{"n_kv_head": 6, "head_dim": 32, "vocab_size": 3579, "qk_norm": false, "init_std_up": 0.0464, "init_std_down": 0.00636, "optimizer": "muon_variant", "lr": 0.00242, "beta1": 0.93, "lr_head": 0.00978, "schedule": "wsd", "train_tokens": 82400000}
Each number is 128 + 24 x the weight over its row's rms, rounded and kept within 0 to 255. Layers, rows and columns count from 0. Numbers have three digits each. The size before them is the row's rms in percent of the matrix's.

# layer 3 MLP up, 256x96, rms 0.143, rows 101-164, columns 32-63
091:148132174129136155151131086117094112099147118137111100189149113128157118143140129117180162121127
097:131141138096137152120141161142150161138100125093124154102124178131106133152138088132131103127134
095:116160090132152137123105141146115120121137131144125108099135093069140116095117156103128104124153
099:140102100125137160121140125134117090145132141161167088090119134095126126147122132203101119128127
103:118089097114130173084110085139099142166120132127134163117119179152147134106143119116100138117145
098:141139111148116122100112136127156084091088124120114162084127176148124139146161144134113158173142
095:126110147099144184141162131150146138166142122114145153083180098113127131129102149161136102126116
098:164099139130134169116147092151101132126158154169129128139154119082111113086124154145102119135150
101:116114143112146102113122126141150069128124113108130120096155127132163112141123139117058136144103
105:128135123073133092146103134156104154134133102100148062172110087118117142103148101103176125121147
102:138084154107115192136121145114192129167137102109101125097138132129143141152130160083138104159085
098:167109124129155118145128098103114159079161105162114097117126161123129159143133098081154105114111
099:098181109142116127114139139118121173078101223109123071086124143097150163124139118095135133102135
099:111112125142113155134117121082141124158169146135144116138126115092120156135153100156124151141141
098:144098140175154158104136089138163135164130101150108101104111108180111105131098073152163140113121
102:121134101123083156091132163147115124152121135119098107128132136068122151137113133126112133133183
095:111145120115108150162131128135178154161104129076163154119086097139156139156133144164127132095085
098:128116098124098156140111155151159109098105122113129138128177120158168118144146133091148102132164
101:133104181061161116141148107098145092140188160119170130118093145098168089132151112124162111121129
097:137135116155131159147166103135127130105141123178116153106083085122128142142139112073113112134114
093:137092121168126095132144130176104165151110118117091174117078098162114133119177131129125127128133
102:147090136158128116110117110144119141140099106103104112096143147138156167151136102120150153144115
111:071083146073102125124135125076130157145130124122108157087116098135160122097122118114150111080136
094:097076146090137157130109117124124141136142127112098150150133114137150110112144137068099126143128
109:141091099125139103097169130151092101071130080141147131128135113149096144120148120127114166124111
105:120138162119142137125125111095122129107056148098145142141101125139144119140135173103139130139105
102:138108126077144171091162121101124123104072129128120076137090166118135135115117129139111140132126
105:114132080114122136138136180147162115093104145103121111133130155163108081104129113125133140122119
097:149163127135157166135103128098156120096143170120113156117135111121122115121112103100136148144124
098:126114142132124094113090141077103126132094098102128186194100134123109134138168107163134100130123
103:115090103075098118128121145087121147144098110177117104170124108135127095131136135131103150127124
105:113135111208127100074097095120144146118196118133117146099132139139113112097121133164148132177135
099:107159169152103118113173139167150128096135156156119124140150127125111087150122156113085147131136
102:147115107103169121115093137120186136122153143107170151098117126098124131139114145110136102099158
098:114141137134122170111103080124079141099137106107141118114123147113152159068158128120147101134104
109:130183127151156117138085153174145097127106135086157157162093089147164161141143121133168150162138
102:097106145127109114152174122103125137122166145127127131078104115120115128162156129153108086139117
103:124098135087143130086091145148132096154133122145127125163160140139128116134103118140132125102155
102:119103152157138137110108115133123140152155138121131124125094166073146136125141115085109166152131
095:094112163075122120125121140123163099107099113152156089136097130134135122143102129142116151120152
107:117097111151123151127157128119097114130169120153131118175099130143123087140120106133115158166163
094:143130134125123155119133114134141114140130145137133100104168112099129112108122176126111148119188
107:150092117105109141146141166086139153160099164119132153124106121122141137129132127121109145106130
097:159170113183124131151113132149114089114151114123149142152136153144171154135172162118125160131135
096:102115123110120107165148110176135129136206110120124100129193121138122123125108217093130101090130
104:111137124118121086135139121113126163136171159155166119149161113115130121135166106069122116128154
103:145149071123104147105142140157096181138089121124113112099149128135115153166130100139140120098177
090:133145153119112150126163104119123090137147152172071104105113089070143080128143099123136122136091
102:100112138118103131117116160116160145110115116115188132135124165103139156096124122162162119152122
096:152144095126177119087130101161131121139130120109115135116135169126103105165119125095150157109141
095:155129154131119139133167096083077165144124135115150087173109122146119096162077164124139104097180
093:173123156112131154176148150147142187099123132139154082124082109135115149133092096136137118111114
106:110142115134160101072116125125158128163173113117156097159146134204159098148129135120109124129104
105:158110122143128136147151130120092140119115092168134094122142121087099119160089146107133120183120
095:172138153108093152112134114098145104117130151134089114117138158146138160141089154147118134160115
099:096143108155158133104129139103138134099118117128116130122117117147116145103099120174172105124171
106:098090079157152118118149134102134177142122107128158139141146138150127132146131154117109121141107
099:132160122141141150120093174105141116110155112125154153107110084130137163140139107092111089091162
102:165137164129169114140121089131120118146149121115143151128092126142116112126116132110052080161076
106:095138135157173129155138137131129133109149166119184114087115090156149128107122102141137105173075
100:130139108149158125140118117128198138109108162114164175091095159157139118109120113145148141159069
101:110114133146126100103142132154109091121093156107089158150153115119184131145108117138094128157129
088:109126114134101130105080160145165157124109133107150098109129142160121148125108075162073147116150
097:136122109139153124137119102092182157127145144125133136092186136115170137128084118142167116121137
# layer 3 MLP down (transposed), 256x96, rms 0.128, rows 101-164, columns 32-63
084:142104132131157102122160110131162086136183137142116101116127108110118100130070156158075105144104
093:143120101089170150149105135118130128105093118161133127112101127155120139103138140114135133105079
100:141081104113137123144161137136094142132143159109102143130122186082112122095116134166141162127145
107:173133124116111127137115168108085129113125165108148136117150164098135132116157101112106140138159
111:129146114124132153115093127180110124129133135140149117163108104068140131143160103100106129114145
095:141170142119098145135117077154146105132163137120139130098133123154100149156129144159117130124139
091:128122121096063130122078135076065103144129153129123151153130137123125121113163077118105119128111
096:140135146153162150146136093116122121136139101135132115162093071136146150114143108118138138096125
093:121095113148159151169172138098122119120163085137134136108128151118133149134123148110125170134094
097:120109163089183161144147114129110118135096138139133121143144107119080150144139140169137126187150
108:104098129054115130122128141093112113160144118139115095100092136155121123172118139099154109138124
095:121141143116112163102182182114118106144121105132116114117098117142122121098141140121130133100113
104:146150160136142125135088116116142121092098163155135136092149088157109145105182119104101116165100
094:108160152147125095135092127102111131153150160158157121114097108087124098117129116128142175087153
093:094139128123150174126132154148147132153134120122125124189172129131087125137151138134150117119142
110:118132132122141132138151111117154110122171100117135133163147094149139102157111173099072102087151
102:128117133136159116119176149095105118129142131083114130097105124145143126121134167110131151126113
100:132091125039122105107138141148120151107135098145145129114134107120139151135127128128127087155144
104:121132133122105143103104158136095081119111146134139135154127095113138119102120105108112081143122
103:097098123176149158071163141117165152122115113136133115137089099151128136188146105121102129158102
097:135124165109127175152080125117153164129125144161133176124148093126120165128142154122100140131145
095:114153136146135124090145112102150115103121113124110101126128099120073092105129102157113132113074
107:110122118111133119103133140112062148118133185102111119097142160091107133138159138176132136125122
091:129132185091136145121153146123149121126150136149115157200150115118112116139099111114145171120159
097:120128147176175077112101166114154130148119146121161137163126131132164129178093101094132156110126
103:074141112130132091127137124141126111078112113135145156083153109107104095118124130131095111120111
096:141148127139126100119093117113180106137139129116156120123167098127131115144144119159151103164160
100:182135121149102107157125144142124173102098105138141157137144118136116137128152104137124117115104
106:099134128159161116134157154135088106141139151105113151124133166106143090153100117096150125132135
092:138146100072123135144158102122097178091110166128170128156133141144134138133176095185131126128125
109:103126128139115157146096120123136062105144142127160128116153124083113116109115143153136113142137
086:147150100122154127154120138094102159131137150115134114134116175074123112144091122121134122105147
100:097157132163144130111116091129159134147117157154106123159143109097175129077156134163137137116111
100:136146111118145125089124134139112157162147130131136124140142130133108135139133114095095158130147
088:099168109153137162116112127135092147116126152138160129111133097163136102098104157086118108107114
104:131166097127099171134109082147124114177141123142106151175120093136095128107153129114152105127122
106:139154144118168095149099137148100157078085145106072155127143150136148068092100126128113152125132
095:126118128138142125134173134128122138096107114134103162130136114153121138149128131153178175157130
105:120140110188139125109165120132145129142173141116119149164128140156106143110117144131110142121117
103:119119138088115131132134143144140149121166147129137125110146120091146144119116144103141123140114
103:109102144089117162134146109101139093099097144154139139137162115180127150102106133111162133136126
090:136106132084103109132120134079165148178129163120141128123152107131118163095141082106167151143094
100:101149094122117139157114144099128112139130133146153155105085142142134144124106122141098142128139
101:119116136137128126100128115110142148106122109154132125111073119113144081171112081138093141142163
093:101142131121067113099121111095101090130141153184111123135170105163126141103147128112156107102113
104:120111090126118116141155120134140096144133178119159132148133072129166129107142161090172080152134
104:162153144138129152138130130135108124154129117081127132121147119091121137146159129155146127101164
104:163164135160104129113122138122121088157119130114129119164149146099126129143083191140125187142151
102:134127132123136139087190159128128116151140167106131138156154150104139136132109108128139169117097
096:136120121144117157122154155129154076163163131134160130109101140109130149122141094083117130135130
093:083120093167141110128139112124142141095140139096080122129115158099154133161164115133134110116138
091:144088183058111125123159155129130129143126105141141110132128138142141139106117126149124144114138
099:113127148102113151142125106089126142131159098156135163151118126160129125097128131123131153114147
112:152147114145143106107088142129103098106092154136145117115103115172130123118071121143143096119102
103:123137166079172115125166100131128170143168078165148129139187138104149113128153131155119134069128
100:151109163159123126144180120126132159116108100126084152070142126097130132150145123103116108129095
113:111124105156133125121102130129118162156096109106134121115181124157134121127142141118131119139090
098:109131108145153148164143124116169110147101102132126117146164132150098110153097103121113152143123
098:144121100149160153104127141088171115120138098114162118102162076112091106107111138094138150153113
110:117093140151103193138173090087124133104119118103121101084120158112115146127115130168125127111116
095:119152145146132116086130167094081190140141132110162088153119157179124127136124150098101177115146
101:133086130162134136127125167113125092114114090128099172081134136102144090135114153153151152172116
093:161124120094130159092153100138099133129139137152089130110130093103140098144114096129105069120126
106:143158108164143166119094105113133129149142111134150138144125141124124117149148156135145108124120
# layer 3 MLP gate, 256x96, rms 0.151, rows 102-165, columns 32-63
102:152118146127126157143170126163143123140154136139134101111137127106130151175133105122141120076118
092:146079133142128126127098110110134121175122123109124130138163151178097118104180075145093141133165
097:138105140097141202111126110103121143136113156147102118127170120136173115097080110115074164142135
107:136107118119126119123134106131160164139143116174139111155108168119153111120148076148104107126127
103:174161086152121158172152130162093143143124140126105099091166126116159192137084175135105139119103
104:124063157087145092120109141138143128141140135118131135158127126112133146110122095136134110085178
096:161145129094149078161134133109135114147143140102142115162161100139080126172085087081142122181131
099:154139104148168143152134139135132149142172143152114093094139095134108140137174095099178100106127
101:108134111095117125153095088096098139132098107137097160153092124156087141146145155137122103068105
100:153141142164122174117061145145130118146073113146146108143159165114152147132113137130117119142114
098:157100091110105139195147126124130139103075121117138123134109106135181147149101113122139112134133
097:124178141106092184117114131092172130088088133144124124116138139120143150093140139115114153109163
098:164118132144135133130124100127101143173099178124098146143145140115130131146136103108092143141121
103:152120109150127153130108150173130129086100139160101139138143104148162087176104104121121138170161
102:124125121147148117150104133094159122194093123129162133144152114146105099118107127165118090162107
106:145112093136107147142090134157110129166158122120156124135103092108173146130132132141134147105147
104:075132133153096105100153114095096184141128140133125110144115166105107141115130138144109177131154
100:107085148058111134118100094133152145186140150073127146139109132124138147194178092137130165124167
101:136060128146117164110119101070143130135148099183149148126112144129125167112109124136110103100134
096:130099130106156110158114098114195149109119174136118118147098117102123119156088118125095151138141
103:097176140128097114130096110139163096139129130115107074083106135159149140150113141135132143127121
107:118132072143130103120088118108135147086126123146127168125151160120148095196119135158095131163147
094:095092133126164129124121159158136127125162133116092092141104121146136101182123111099140123138156
105:138125094117177119135137151144167153147123122115095105129151137156169082130104125107130107166096
104:138098108128089116132117129114099143130158133134132117119120124196120121132119094131121075151148
094:148143083095097131167140157142128101134121124144130127140136127135132134089163130130145126131120
091:118158086087127154106149154103131117118104127137078079119127150113152150193115146109113098155172
104:114120124080121183134166164133079104141112136165154137122126119083129133135132175101108118163149
095:134136115114099117145133149111123129126142139156113109133156128129121126065149130123086118139107
097:129104143125130137152126137107110086206156128135110107129160085099124099125120118146140120115124
100:127168071137105131097151174152128148134103179117117142143114140148148108127178148142133149141137
100:151115137080138114163104127103133130133133126098153095151058138144152173153153083104143110120169
097:117127130125117126147084126079134126112107082091129149141106138130127123155067121125113103115088
100:114154106152093126124130128134111145155151155152118096116134123146104082133115133113114131107175
107:074141076078099077114123075154161148162149130119110170139133147129158137151127136144101177145151
110:145177111130126100131103127139140089142156104106134122126141130146112125146106090134144150135117
102:093113147080123120153114154150147146129101113138120130152124164146130104115155166131131147086109
103:077174156143130140148142113131145117121134097116139112100121096170150156155104126104153154132123
101:148159139139175151153151142126110135137134117140085151125138056152111118132197110112128132129096
108:142136126139121114147132139075111137154136123121124127099149132137183140150171166132098145116152
099:124119119084136107172128145116117121111095147090155097130073139150136143139137112103152171145086
103:110134111103146108177127099148157097096120119114145110137166112154164101127120119113140085137117
100:117114139148120127129138166113117129078102128174127129133130155098174167148126162146090153137136
105:118120087117103139127090115151129149137061082134112151129144120112143121122135106141172073140128
105:123134134146137111106133108143141103107106161109107117194129105155156129130138141135184085081130
107:151122151139132149134098100134138217154149144133125150154094138111153165093142145094072099108135
099:124106165105090146092143121150133078172142128116081101158142110102130088130145126107186140126126
103:146111113141153121144147114166091115114116125135118143144144157134076120131118077114132065123122
100:150141127126119139181110133167158097121141133107179128143104095150110127128171147116117148124092
091:139118141119141141099136127161179117108121084136116141152145125160150149103101128089097146170075
100:150131116152131104129106134185121085147152146091112134103186137116115139144136145126168149145132
104:137165071109104163110089116106086159141106160122117129106152177099142134124138156125156128116133
103:149109107130128124132103125135095146111096139123144157072120115124137130162093139151108150166108
100:128086126135125102169140108097104126184139133142119095106132122114123156155152116128112149150100
099:100087120103140133110117179171156067147130115124142127110133116128145142077126138119178125108161
099:118114136132096150139126120102110164112115141149138109159135120130131123139184077122111151163140
096:117112097118106102152108108108170130074114114152115148080130124137121135125141100092111105165112
098:172104143156117163175112112088085155133111124162092146121132148131139167130178153096100154132131
111:113100129132122101115071151120147181107103179122146129136100117125170148118107144134118104136171
098:105112139114136128122150149122142087105122172107162150121132148113117121125117126160108128102157
098:139123119140148122110105121138153123151136147094078164100168136143135152108119143134114085144102
093:144137126115092130156073111095138109144124147133134127105135149153140172101101107109148166069112
097:134148060113113161093114120115113136122104142140115127106142126138095141110111148105154128118125
101:147114055120151129155138100116130108121123107157061131091169096115162172090116109168179144116133